{
  "norm_place": "peri",
  "init": "uniform",
  "train_tokens": 120100000
}
Each number is 200 + 20 x the weight over the matrix's rms, rounded and kept within 0 to 999. Layers, rows and columns count from 0.

# layer 10 MLP down, 96x256, rms 0.0824, rows 0-95, columns 64-127
202,161,194,195,214,191,211,182,192,197,184,200,227,199,200,181,185,161,190,204,166,176,187,196,227,234,225,199,196,200,189,217,233,185,200,213,186,240,191,178,185,205,204,201,185,222,205,181,205,190,203,220,188,199,196,207,208,167,171,203,201,201,212,178
246,200,202,217,182,192,207,190,184,216,216,201,165,194,191,202,208,187,183,219,219,198,160,207,190,199,238,193,218,202,187,217,223,207,178,198,176,211,199,181,215,224,239,178,214,209,218,183,206,158,188,190,170,207,205,189,182,188,201,223,188,206,233,207
209,189,221,211,209,182,218,216,177,188,204,193,218,186,211,194,196,230,191,216,197,175,217,186,222,210,195,173,195,211,219,245,203,200,204,193,210,167,197,188,179,213,210,200,196,215,221,216,193,224,187,202,218,206,185,177,201,196,217,187,158,221,207,188
222,184,178,197,198,214,213,214,203,202,181,173,163,231,190,202,189,199,189,191,201,238,206,170,203,214,224,237,213,180,216,205,185,168,187,217,196,218,210,218,205,200,194,171,192,201,205,187,220,171,206,183,190,169,228,213,196,167,188,188,215,196,212,214
199,219,195,235,197,254,228,203,199,186,177,177,188,201,218,204,244,217,242,209,206,230,202,209,207,157,190,227,198,205,215,238,196,214,189,193,189,211,189,181,220,195,208,206,195,157,205,223,174,233,198,185,211,171,205,203,225,183,168,197,244,212,231,197
225,222,190,206,219,181,211,207,191,221,169,170,208,200,227,204,217,201,223,240,163,215,202,217,222,222,206,181,250,222,223,207,232,228,228,211,200,196,196,171,223,236,189,195,200,175,239,199,247,185,236,174,206,213,204,222,231,159,200,218,164,199,207,201
210,196,185,223,149,192,228,185,211,199,176,225,220,231,214,186,149,153,199,210,203,159,200,191,188,230,195,179,208,207,234,177,200,242,183,182,186,201,182,191,217,222,238,185,172,171,213,173,207,173,229,203,224,227,203,187,222,220,189,222,228,173,193,192
190,216,213,187,232,223,196,164,228,210,213,226,176,188,186,165,180,193,213,208,206,203,200,184,195,182,175,189,229,212,219,193,220,196,225,204,236,238,200,195,181,177,190,195,185,212,197,187,204,214,213,212,199,198,207,179,213,215,174,216,213,244,231,225
188,188,209,209,183,184,209,192,183,235,172,186,239,211,169,206,187,217,201,181,194,216,211,191,209,218,214,194,237,232,177,212,205,189,191,218,201,189,189,195,192,201,202,193,204,226,229,213,205,174,181,177,174,216,175,220,240,202,193,189,181,231,205,207
172,187,159,248,203,203,192,191,175,180,189,211,221,174,200,189,201,170,213,200,213,225,214,234,164,232,213,169,242,190,206,189,220,199,192,204,217,225,191,202,204,203,169,211,207,173,179,193,235,191,174,189,181,216,191,186,198,188,179,203,169,172,192,178
243,227,202,186,180,210,226,208,222,192,210,237,179,202,179,181,191,189,199,175,159,225,168,214,158,224,180,205,221,217,215,172,208,193,190,205,215,202,202,190,205,206,188,175,183,233,206,211,200,222,197,190,216,227,195,226,199,237,185,203,216,239,209,209
187,164,229,221,221,203,189,192,188,177,221,199,165,182,194,229,219,213,205,155,265,183,221,215,204,199,217,206,183,154,198,197,163,215,180,191,225,229,211,188,217,198,222,156,163,224,198,230,178,242,222,238,223,214,199,199,185,198,208,178,221,166,187,191
221,220,219,212,208,217,197,200,204,204,183,219,206,179,198,215,225,192,169,172,200,202,218,166,176,196,187,184,202,217,212,175,213,196,198,196,210,236,200,189,229,197,202,184,216,180,194,209,184,166,170,207,181,201,176,233,174,181,210,221,210,174,194,172
221,200,209,174,205,208,193,207,223,210,228,228,166,192,188,174,180,208,165,212,206,209,203,190,195,199,195,174,203,177,201,215,182,191,193,214,215,206,225,214,204,216,208,201,165,198,207,182,223,228,238,218,233,197,210,209,186,216,214,168,175,195,213,181
186,180,210,203,235,193,182,205,187,191,220,212,223,196,227,160,207,195,209,171,205,205,226,198,164,211,216,206,202,211,183,200,218,219,221,187,198,198,198,223,210,193,207,214,198,220,187,194,200,189,199,187,188,187,218,229,164,208,211,201,206,226,217,235
206,184,236,193,179,201,204,170,215,223,198,219,164,173,217,204,194,205,178,223,182,203,198,188,181,227,196,195,259,159,182,199,212,192,202,210,159,221,203,225,202,224,220,205,193,227,185,188,211,193,176,183,223,181,206,200,249,188,196,196,178,199,155,205
204,164,197,191,228,154,152,201,187,191,181,173,190,206,199,197,186,239,177,209,163,199,218,177,204,196,202,208,197,234,209,212,199,221,213,160,229,197,187,222,204,183,203,170,196,228,204,178,178,201,189,182,228,210,211,207,187,189,198,203,179,221,197,192
223,195,169,194,211,176,193,206,208,170,206,217,192,197,180,212,197,192,228,217,196,204,214,228,200,217,198,170,233,176,195,194,217,205,191,208,213,210,213,151,217,198,162,199,201,232,177,163,175,202,217,201,205,206,222,179,178,191,189,198,178,185,203,232
187,183,222,191,221,188,229,186,198,221,216,188,206,205,185,172,241,214,239,206,183,230,204,202,196,186,198,209,205,238,193,209,207,231,190,192,223,195,216,243,186,208,205,199,160,221,201,185,179,223,185,216,230,216,169,169,211,170,209,221,201,179,207,179
231,214,200,240,175,183,217,194,182,207,187,231,228,234,193,209,190,176,211,199,213,181,271,207,196,154,187,214,218,172,217,208,217,174,200,182,195,193,116,222,175,228,201,203,265,195,230,193,165,216,222,209,186,199,172,200,228,214,184,195,202,168,184,211
193,203,241,218,199,201,186,244,230,191,225,183,218,187,212,202,192,232,181,196,189,220,201,198,185,199,191,232,201,180,220,176,210,197,202,193,210,203,177,196,222,216,201,203,180,193,199,200,183,199,195,225,166,200,192,203,201,212,194,187,194,211,203,194
211,156,206,189,240,223,219,200,215,207,156,187,188,210,208,247,195,186,155,162,213,194,211,180,197,212,177,213,215,218,218,217,250,187,178,204,195,173,206,198,179,159,164,204,186,220,197,187,212,210,210,180,164,194,218,194,217,212,242,213,195,213,183,196
229,190,224,199,171,195,215,176,214,163,219,216,178,244,169,189,204,222,182,201,225,231,206,207,213,165,181,217,171,217,147,188,214,176,193,257,202,202,155,181,184,220,192,235,214,219,236,164,182,204,193,214,175,221,226,219,203,176,211,155,174,239,232,185
194,203,210,207,183,233,211,206,242,195,225,216,182,210,172,204,182,220,238,159,223,200,205,193,216,215,214,220,168,187,195,178,182,171,208,192,186,189,201,220,203,200,192,206,153,171,200,172,151,178,228,192,197,186,189,237,201,199,185,213,194,205,229,200
227,182,233,207,200,186,189,191,197,217,202,184,199,213,208,186,187,212,208,210,193,187,206,216,164,181,195,187,181,179,177,207,173,203,226,206,201,189,186,224,193,194,192,218,198,173,208,221,172,209,197,236,206,229,197,179,177,218,183,216,227,190,222,179
217,214,205,199,215,195,182,193,229,177,215,214,175,216,181,187,190,199,199,153,193,208,201,183,195,174,218,205,190,215,205,142,171,191,225,184,224,179,196,183,187,230,207,182,178,184,173,199,231,220,196,206,198,177,185,200,200,224,201,207,182,229,183,186
247,178,190,185,228,191,208,210,240,195,207,202,181,230,253,231,168,175,199,235,169,195,216,184,205,215,180,189,241,168,183,191,216,190,205,217,188,189,230,196,213,194,196,185,232,180,213,188,184,209,216,176,190,203,189,219,215,218,197,200,200,226,212,218
196,207,192,183,212,205,214,186,215,216,188,208,226,189,173,169,191,225,187,207,225,206,186,162,224,202,203,219,232,207,204,168,230,238,152,198,189,170,194,189,215,182,226,191,211,193,201,200,177,183,194,193,215,192,189,193,189,228,209,204,204,188,212,163
220,200,182,217,199,199,208,190,206,203,173,199,208,253,147,206,192,202,218,179,175,191,203,182,210,195,194,181,181,185,202,182,170,196,182,182,187,199,222,215,210,175,234,206,228,174,207,198,192,198,209,196,227,217,203,185,188,219,230,217,223,225,189,198
199,190,160,185,178,209,187,216,219,192,205,218,188,238,182,193,192,190,202,177,216,257,199,197,187,194,226,250,204,192,220,173,197,208,203,178,153,216,203,205,181,159,187,218,205,183,198,201,205,210,181,196,176,205,222,206,221,180,205,156,206,205,213,212
198,216,205,223,226,194,217,178,195,201,172,177,173,202,226,211,207,235,218,195,178,200,189,184,212,226,167,214,194,201,196,229,176,189,191,169,180,216,174,159,226,224,190,198,221,192,175,208,190,173,205,187,193,183,201,224,246,219,188,195,193,199,170,209
212,173,170,213,217,177,177,180,184,198,184,199,184,224,206,211,201,182,206,199,204,189,208,165,187,191,220,193,168,218,212,192,238,204,180,185,176,239,164,209,197,191,203,176,190,180,186,197,198,197,195,202,197,190,185,207,192,240,226,212,207,219,200,235
234,177,196,206,178,182,205,199,194,193,196,172,206,180,207,248,211,234,197,193,197,181,181,233,189,192,202,162,175,182,184,235,203,223,217,208,235,207,222,220,198,164,211,199,221,206,201,217,220,212,170,236,201,196,227,198,179,206,201,231,194,190,201,200
196,183,222,193,210,167,214,193,216,175,210,245,168,174,189,206,215,162,204,220,266,240,203,196,188,228,197,216,216,179,145,189,183,205,192,190,157,209,200,207,184,225,186,187,207,197,221,204,185,157,229,199,147,184,201,175,174,213,183,178,213,236,193,166
216,195,177,204,191,240,185,202,201,205,199,205,207,193,234,199,196,198,222,191,219,203,234,187,214,220,190,169,214,228,222,232,235,186,195,234,185,176,190,184,202,182,206,186,181,177,228,203,167,193,209,220,210,179,230,201,222,212,211,216,229,166,205,173
214,213,204,198,188,186,177,188,216,195,177,225,193,201,193,178,152,192,187,216,211,190,213,215,187,215,163,198,198,186,240,204,219,217,195,170,188,198,195,213,214,191,212,179,161,185,181,177,203,214,228,192,174,177,218,225,186,190,184,206,216,182,187,208
229,167,195,181,195,173,207,234,217,199,221,219,203,216,240,218,185,183,245,179,180,179,204,188,199,209,215,248,224,236,189,178,181,197,235,187,185,162,155,187,171,195,208,213,195,209,211,190,206,188,203,205,191,172,190,190,210,209,211,173,214,196,202,214
182,198,213,212,220,204,232,169,209,178,205,205,169,201,226,192,181,210,208,200,167,212,210,197,221,219,213,227,208,211,184,220,169,194,186,189,218,192,169,194,186,175,201,193,210,201,215,197,215,207,227,174,226,199,238,232,209,171,237,118,213,192,197,204
203,213,194,174,190,160,204,194,201,219,170,212,215,241,192,199,187,214,248,179,218,218,192,166,225,204,184,221,160,224,226,240,184,179,173,198,189,157,188,217,218,203,186,210,181,205,192,187,188,179,207,199,203,198,187,194,209,193,225,163,181,190,221,169
220,145,200,238,234,194,235,212,214,171,198,191,217,169,175,199,212,178,165,204,202,161,218,207,209,187,200,198,160,176,226,192,209,167,170,208,219,220,221,181,190,214,193,227,190,182,203,197,211,200,209,213,226,195,213,216,208,212,216,169,204,169,210,186
230,204,178,180,230,164,183,164,197,177,206,208,213,190,155,226,256,175,172,177,226,215,201,205,211,223,209,187,197,202,182,175,215,181,217,213,198,197,210,208,207,186,202,166,205,201,182,188,214,216,219,187,179,197,180,195,205,189,212,217,219,226,191,202
220,213,221,181,151,182,185,231,247,212,231,213,232,167,211,198,207,178,195,241,217,203,232,215,197,198,239,206,199,227,193,188,222,201,187,206,225,195,177,238,191,158,171,202,176,200,229,185,213,202,217,193,255,182,182,191,179,178,228,215,200,211,168,224
198,190,196,151,228,197,188,203,185,182,212,187,202,248,197,224,186,224,193,216,225,233,199,195,184,230,197,198,222,172,201,172,217,198,207,198,185,224,196,225,229,217,168,224,183,196,210,190,217,185,189,164,168,194,234,239,165,158,204,169,175,213,197,189
181,174,211,211,186,203,226,155,187,199,218,175,211,191,213,222,212,209,186,194,200,217,258,208,230,192,222,211,205,171,208,212,188,243,221,193,200,199,189,216,180,201,157,211,133,192,201,216,181,201,214,210,193,204,172,179,190,199,200,195,199,197,195,213
237,218,238,181,217,216,182,189,200,216,188,238,197,173,243,208,214,209,230,208,182,202,203,175,215,213,204,145,206,223,223,208,166,172,170,192,198,180,177,194,171,204,217,184,214,238,147,219,214,202,171,173,230,240,191,182,211,204,211,219,215,196,162,208
227,225,226,208,196,202,208,227,199,180,203,189,210,180,154,209,189,193,221,207,216,216,172,187,170,199,201,199,208,196,215,179,183,194,214,191,191,213,161,206,206,217,207,171,213,201,207,206,205,194,228,205,198,163,219,176,185,194,176,210,222,194,201,216
204,185,189,184,216,198,166,210,172,199,227,192,192,209,235,204,141,203,202,226,222,189,190,224,204,185,219,205,184,220,223,226,202,213,234,164,208,207,206,175,192,211,204,197,205,203,202,190,179,196,208,165,203,185,201,217,213,164,222,223,185,206,237,211
156,212,210,186,184,187,212,201,203,189,164,174,177,236,182,163,190,187,208,208,192,219,185,172,181,196,222,197,201,229,190,181,206,188,181,198,199,234,189,200,182,194,197,227,210,186,210,221,194,193,175,169,222,219,220,221,212,220,191,203,202,182,226,212
192,194,207,201,184,195,193,228,198,236,213,230,197,161,229,214,229,152,219,202,219,179,188,205,246,189,207,182,177,216,219,199,178,198,172,182,183,214,235,182,231,245,220,175,190,199,204,218,205,197,171,220,179,203,205,183,187,213,201,224,200,205,192,165
182,210,222,221,206,221,179,203,198,172,190,164,177,200,181,179,214,198,174,200,219,225,194,194,192,213,202,154,229,190,192,193,215,232,209,201,193,198,212,182,174,193,196,200,201,216,201,188,207,231,235,206,224,212,176,195,197,197,188,205,200,170,213,139
211,185,211,193,230,213,200,205,212,229,201,207,188,177,225,206,227,198,187,204,171,199,188,218,243,207,223,189,186,176,195,206,192,197,196,179,167,182,165,209,174,204,221,219,206,194,196,190,239,187,214,171,194,230,231,191,172,189,210,165,216,173,198,199
212,177,193,225,190,227,190,186,188,247,199,207,220,204,223,217,188,209,169,201,229,194,200,207,205,167,192,198,211,180,211,235,208,215,220,186,225,215,220,233,203,211,223,171,230,208,177,197,204,180,200,221,182,200,235,193,222,202,204,190,191,214,163,205
190,215,193,204,200,212,189,198,176,204,201,228,224,219,187,193,211,224,220,182,195,227,210,196,242,203,207,170,197,206,225,189,220,161,208,180,184,206,195,205,222,198,199,189,230,193,203,216,202,205,216,188,179,200,222,193,226,224,210,182,205,202,234,206
197,209,218,207,203,204,151,210,192,221,215,184,226,203,166,192,198,177,178,218,185,170,183,260,173,206,190,218,223,219,183,187,185,204,243,177,209,204,196,238,219,198,203,209,196,176,162,183,185,222,212,232,215,208,191,181,188,171,202,209,211,210,198,174
210,214,229,215,205,210,211,191,236,182,192,200,194,203,151,200,165,215,212,173,197,199,226,194,188,227,168,220,230,199,190,205,232,214,210,215,208,167,170,212,202,223,189,171,193,167,193,233,182,170,210,194,221,197,215,212,224,189,198,180,206,200,171,197
205,207,181,224,192,194,243,184,194,195,207,207,265,200,191,228,224,207,184,183,219,186,165,240,183,220,213,184,183,229,235,184,186,189,196,182,183,198,186,170,227,191,165,191,202,176,169,199,220,190,176,169,231,197,228,209,193,168,189,174,200,209,224,168
183,212,188,206,209,193,193,220,164,222,194,170,228,179,201,204,226,171,255,199,171,166,175,194,204,189,217,202,183,192,210,183,194,199,205,205,217,203,200,210,186,223,208,207,190,233,203,205,230,176,164,212,190,218,197,184,189,175,205,209,203,220,157,190
189,222,210,226,169,209,216,204,230,227,191,197,200,195,208,207,223,179,209,198,178,177,229,200,223,234,165,191,206,202,221,239,171,198,160,216,182,206,184,175,185,216,198,219,192,196,189,207,189,206,214,213,183,206,173,218,222,219,185,217,180,185,224,188
177,197,193,165,215,186,199,200,232,211,174,176,179,196,206,197,209,233,237,193,194,214,193,194,200,205,175,214,205,203,165,214,176,203,192,203,200,180,206,222,235,195,190,218,204,226,176,240,217,209,205,179,190,232,189,186,184,208,188,193,183,244,188,202
207,215,225,189,193,167,195,188,240,207,197,238,215,214,188,201,187,202,232,209,197,198,194,212,189,195,188,206,205,222,194,219,176,243,210,196,195,200,222,213,178,188,190,165,224,214,213,216,216,200,200,202,206,197,215,193,201,202,236,161,207,206,221,151
240,204,175,177,185,200,204,187,205,205,201,207,187,187,203,207,224,188,214,176,153,205,191,182,206,192,176,174,206,213,220,202,200,191,176,186,164,187,195,186,223,202,162,207,194,199,180,177,207,205,174,203,198,181,206,195,181,202,214,201,220,196,211,223
221,175,216,185,192,212,210,177,223,175,192,191,180,182,141,164,197,216,159,206,219,230,200,218,147,204,214,197,196,227,194,204,208,194,216,192,198,206,182,173,181,160,167,207,199,191,205,175,204,225,211,164,177,192,209,239,197,210,205,173,204,190,239,202
188,212,215,194,179,222,204,195,159,212,255,199,192,191,232,190,212,224,220,186,188,188,161,204,191,216,203,180,217,189,209,230,195,220,215,170,206,216,208,206,183,171,199,202,188,212,200,227,234,193,219,169,177,244,220,183,170,210,203,201,195,219,234,200
177,170,199,224,200,219,211,180,190,190,191,185,218,216,197,191,202,183,204,190,196,238,228,188,220,202,207,189,194,202,189,217,178,216,169,179,225,198,166,214,215,224,198,244,235,209,214,235,182,209,198,216,192,217,222,177,218,222,177,236,203,214,232,226
223,195,171,199,203,136,217,176,195,217,211,175,228,194,201,175,214,195,214,197,212,172,197,178,220,210,206,225,202,177,222,169,209,169,169,217,207,178,218,198,180,191,203,208,151,187,200,224,183,164,210,243,179,171,193,153,209,200,208,193,238,189,193,216
221,218,214,168,204,196,227,178,207,213,147,209,192,199,205,260,230,200,231,212,192,216,237,184,213,195,171,220,196,208,223,183,210,190,210,190,161,217,243,217,220,168,190,247,210,188,237,235,199,220,187,150,209,218,209,247,190,190,188,216,204,225,212,236
204,223,200,209,207,225,185,218,182,208,187,194,185,231,238,187,213,178,220,182,200,173,181,218,172,179,213,211,192,184,239,213,190,193,185,169,208,202,196,197,203,245,224,196,173,214,236,216,169,204,186,216,205,173,203,233,205,199,209,188,179,183,225,201
181,232,243,169,226,206,215,182,165,192,225,198,175,164,194,203,226,181,194,193,205,220,177,176,180,191,216,221,175,192,201,199,177,213,185,191,205,177,197,220,193,207,189,199,200,189,209,207,216,152,192,179,189,213,197,177,206,184,216,194,206,178,181,188
229,162,174,172,229,216,165,207,237,190,230,171,213,231,189,182,187,205,177,212,199,215,183,191,179,195,209,213,165,182,168,184,219,208,214,227,185,184,203,235,194,207,201,188,202,190,214,189,202,218,231,212,229,184,236,166,208,205,228,180,209,180,205,210
208,204,192,244,157,181,195,192,218,204,178,179,165,211,176,192,202,164,209,213,215,189,231,219,205,231,164,205,209,198,185,199,212,201,191,201,199,199,195,175,201,199,193,215,216,206,210,189,232,207,204,188,190,209,184,224,165,190,187,178,188,187,204,165
216,189,179,177,178,129,192,169,217,220,150,194,189,211,204,211,221,197,168,214,162,197,197,208,212,223,188,208,243,212,225,179,227,195,220,207,195,251,177,161,210,212,172,191,185,255,238,199,222,204,205,173,171,218,175,216,213,221,172,188,208,163,206,174
172,192,188,186,189,200,221,219,190,190,223,153,194,228,198,195,237,186,191,180,184,226,224,204,219,219,180,166,199,219,194,192,203,171,199,210,232,185,170,187,220,176,201,211,192,208,187,201,200,202,190,185,207,162,172,214,207,230,171,195,215,215,192,168
206,201,197,211,216,205,206,209,245,206,217,171,181,194,168,198,188,204,204,208,170,207,218,202,178,223,189,182,216,192,209,185,226,219,247,188,181,226,196,218,228,183,134,182,214,188,176,211,190,215,209,205,212,178,198,184,188,207,174,143,217,178,221,181
214,212,216,190,213,210,182,226,182,196,206,221,214,221,216,202,243,200,214,223,216,215,211,205,203,189,195,199,206,215,184,202,207,196,220,202,178,190,210,170,200,210,215,196,182,205,194,200,219,177,202,208,184,182,188,209,165,191,228,225,189,174,190,191
192,178,230,215,217,199,174,218,188,222,199,207,180,213,185,186,171,219,194,203,208,187,189,199,184,195,189,192,186,193,193,207,161,165,217,179,183,224,205,217,166,224,235,174,236,212,180,224,190,195,209,217,234,181,245,179,180,232,182,191,169,205,182,195
192,232,217,199,190,168,208,205,239,205,185,211,200,198,205,205,193,209,252,185,183,223,206,231,238,191,211,192,188,228,196,195,191,166,174,223,211,198,193,150,181,211,186,189,206,247,246,184,190,209,209,172,197,187,237,197,207,234,214,192,169,189,200,199
202,222,202,197,206,175,204,230,218,203,211,199,217,154,195,180,204,219,209,206,184,192,183,192,194,189,181,201,210,211,210,240,208,152,188,209,176,201,187,218,192,204,204,216,174,229,215,218,180,177,180,226,202,179,212,199,191,222,183,195,201,215,193,221
192,205,223,179,193,194,219,225,188,197,198,187,206,177,222,200,174,193,186,222,206,200,202,199,194,182,172,233,203,200,219,175,217,197,201,202,247,207,210,213,163,232,221,222,193,209,191,207,199,195,182,202,182,180,198,215,163,199,177,213,214,167,175,187
178,202,194,208,199,230,196,214,219,193,214,191,224,190,221,204,185,190,220,206,198,185,188,171,208,235,184,199,198,208,167,181,188,201,184,180,200,216,203,238,198,203,198,204,209,210,180,193,188,184,175,237,181,215,213,214,194,218,195,206,197,203,222,185
207,188,191,220,222,211,171,204,180,180,210,178,205,207,142,216,187,222,224,225,199,215,239,216,230,208,194,244,176,199,193,200,200,183,176,195,186,184,205,220,231,173,188,186,212,214,203,206,212,180,240,188,174,161,200,209,189,196,206,191,215,185,247,187
188,183,203,223,234,187,190,229,191,175,201,203,186,208,194,166,206,192,192,216,197,219,220,197,202,203,224,230,198,200,170,176,201,221,219,206,176,162,199,219,188,193,195,168,221,185,190,180,183,221,210,194,220,193,254,208,176,230,225,198,244,214,261,222
212,231,192,227,203,225,185,219,229,169,206,208,204,192,186,195,211,180,244,205,192,207,221,158,192,194,203,170,171,217,187,195,200,180,191,210,188,184,195,176,204,198,177,219,226,199,238,204,206,238,218,218,161,210,183,183,213,175,226,206,195,193,225,230
243,183,227,201,162,207,237,215,196,209,191,193,220,236,201,215,178,205,216,146,212,187,218,210,187,202,188,224,203,192,211,194,196,223,218,214,205,186,174,186,183,185,252,216,197,194,182,184,169,168,179,208,206,169,171,165,199,232,221,176,178,198,193,216
241,223,215,201,186,199,188,159,193,216,184,216,185,187,218,227,177,182,172,199,209,199,213,203,193,225,142,206,211,223,202,179,218,216,227,198,212,219,220,186,210,169,193,197,189,198,219,205,220,189,193,182,184,196,241,194,196,181,220,206,185,195,141,201
217,187,202,204,183,215,236,206,204,196,168,211,172,152,200,200,164,172,204,186,194,200,172,186,229,187,186,176,194,204,209,210,229,214,163,177,203,216,188,192,219,218,200,192,160,212,199,226,203,207,209,161,201,212,193,172,222,199,224,200,215,213,206,217
178,176,203,206,220,207,175,179,209,200,209,214,218,197,194,208,226,160,236,196,212,202,218,199,220,199,181,205,191,183,191,232,197,153,230,171,219,217,189,201,260,206,167,203,201,175,201,201,175,213,200,208,170,196,211,206,185,195,195,186,211,211,213,222
208,204,207,177,224,219,198,179,190,225,211,179,205,191,182,177,209,232,203,208,215,214,197,265,207,178,234,192,199,244,222,210,185,203,216,180,208,190,182,214,189,202,212,186,195,219,183,169,212,201,235,213,226,241,206,199,198,179,169,209,199,199,173,187
205,218,182,206,215,216,173,213,214,190,225,201,217,174,198,189,213,215,177,195,229,173,205,202,182,182,166,205,204,201,194,151,208,218,199,220,185,206,191,172,221,271,180,209,176,201,212,194,221,210,190,186,219,217,193,204,197,177,221,182,212,234,196,180
215,171,220,200,229,183,207,199,202,183,230,242,173,182,201,222,192,177,208,205,219,188,210,177,196,185,197,198,203,198,185,186,209,197,184,165,221,164,239,209,207,199,168,207,208,218,177,203,234,214,203,182,186,214,192,215,174,208,202,205,205,225,210,204
192,203,178,197,187,240,219,196,215,175,240,191,218,188,206,215,205,162,220,222,204,238,225,191,185,181,182,199,231,192,234,193,221,221,185,190,216,226,195,187,210,177,186,222,173,188,154,215,216,191,180,200,195,177,220,210,206,185,202,206,199,200,195,212
182,191,184,239,207,224,197,222,208,176,246,248,217,176,181,181,198,290,184,195,203,197,214,221,202,189,192,189,191,211,204,209,212,168,209,153,153,205,170,190,184,203,207,191,195,165,183,194,218,213,202,194,190,239,190,216,169,214,203,223,232,189,202,179
227,205,215,161,209,198,216,203,214,220,234,188,240,165,220,189,215,171,222,185,207,172,170,216,185,195,204,208,207,181,168,241,169,190,171,202,224,218,220,202,186,194,233,200,186,202,216,181,193,206,211,187,228,176,188,196,178,204,238,205,234,221,220,188
218,196,177,219,226,207,213,199,181,209,231,212,175,206,219,224,171,201,178,169,200,200,201,165,213,203,183,194,221,204,188,224,168,212,187,231,228,200,163,184,228,182,192,143,225,229,239,171,200,209,173,175,206,198,194,202,192,201,234,219,172,189,219,208
201,226,184,209,183,268,217,199,237,181,172,182,147,177,193,204,183,200,222,197,215,218,221,224,181,204,184,184,199,205,179,164,217,221,241,202,208,188,211,177,213,176,217,217,201,180,197,200,228,208,230,209,216,188,170,209,205,216,204,231,180,228,207,165
208,203,194,189,200,194,218,182,208,183,199,200,206,155,193,203,219,175,207,212,190,183,206,203,176,150,188,210,223,161,215,197,194,215,163,221,198,234,216,226,237,213,202,193,179,176,205,224,185,211,186,204,186,204,195,185,187,179,202,188,178,188,211,187
181,220,164,192,232,191,222,227,206,200,187,144,202,206,210,205,207,181,227,232,192,243,218,207,209,174,215,186,181,211,231,202,168,227,208,193,207,202,173,188,230,195,193,226,180,185,228,192,237,205,172,185,223,210,207,170,175,208,175,216,187,190,220,220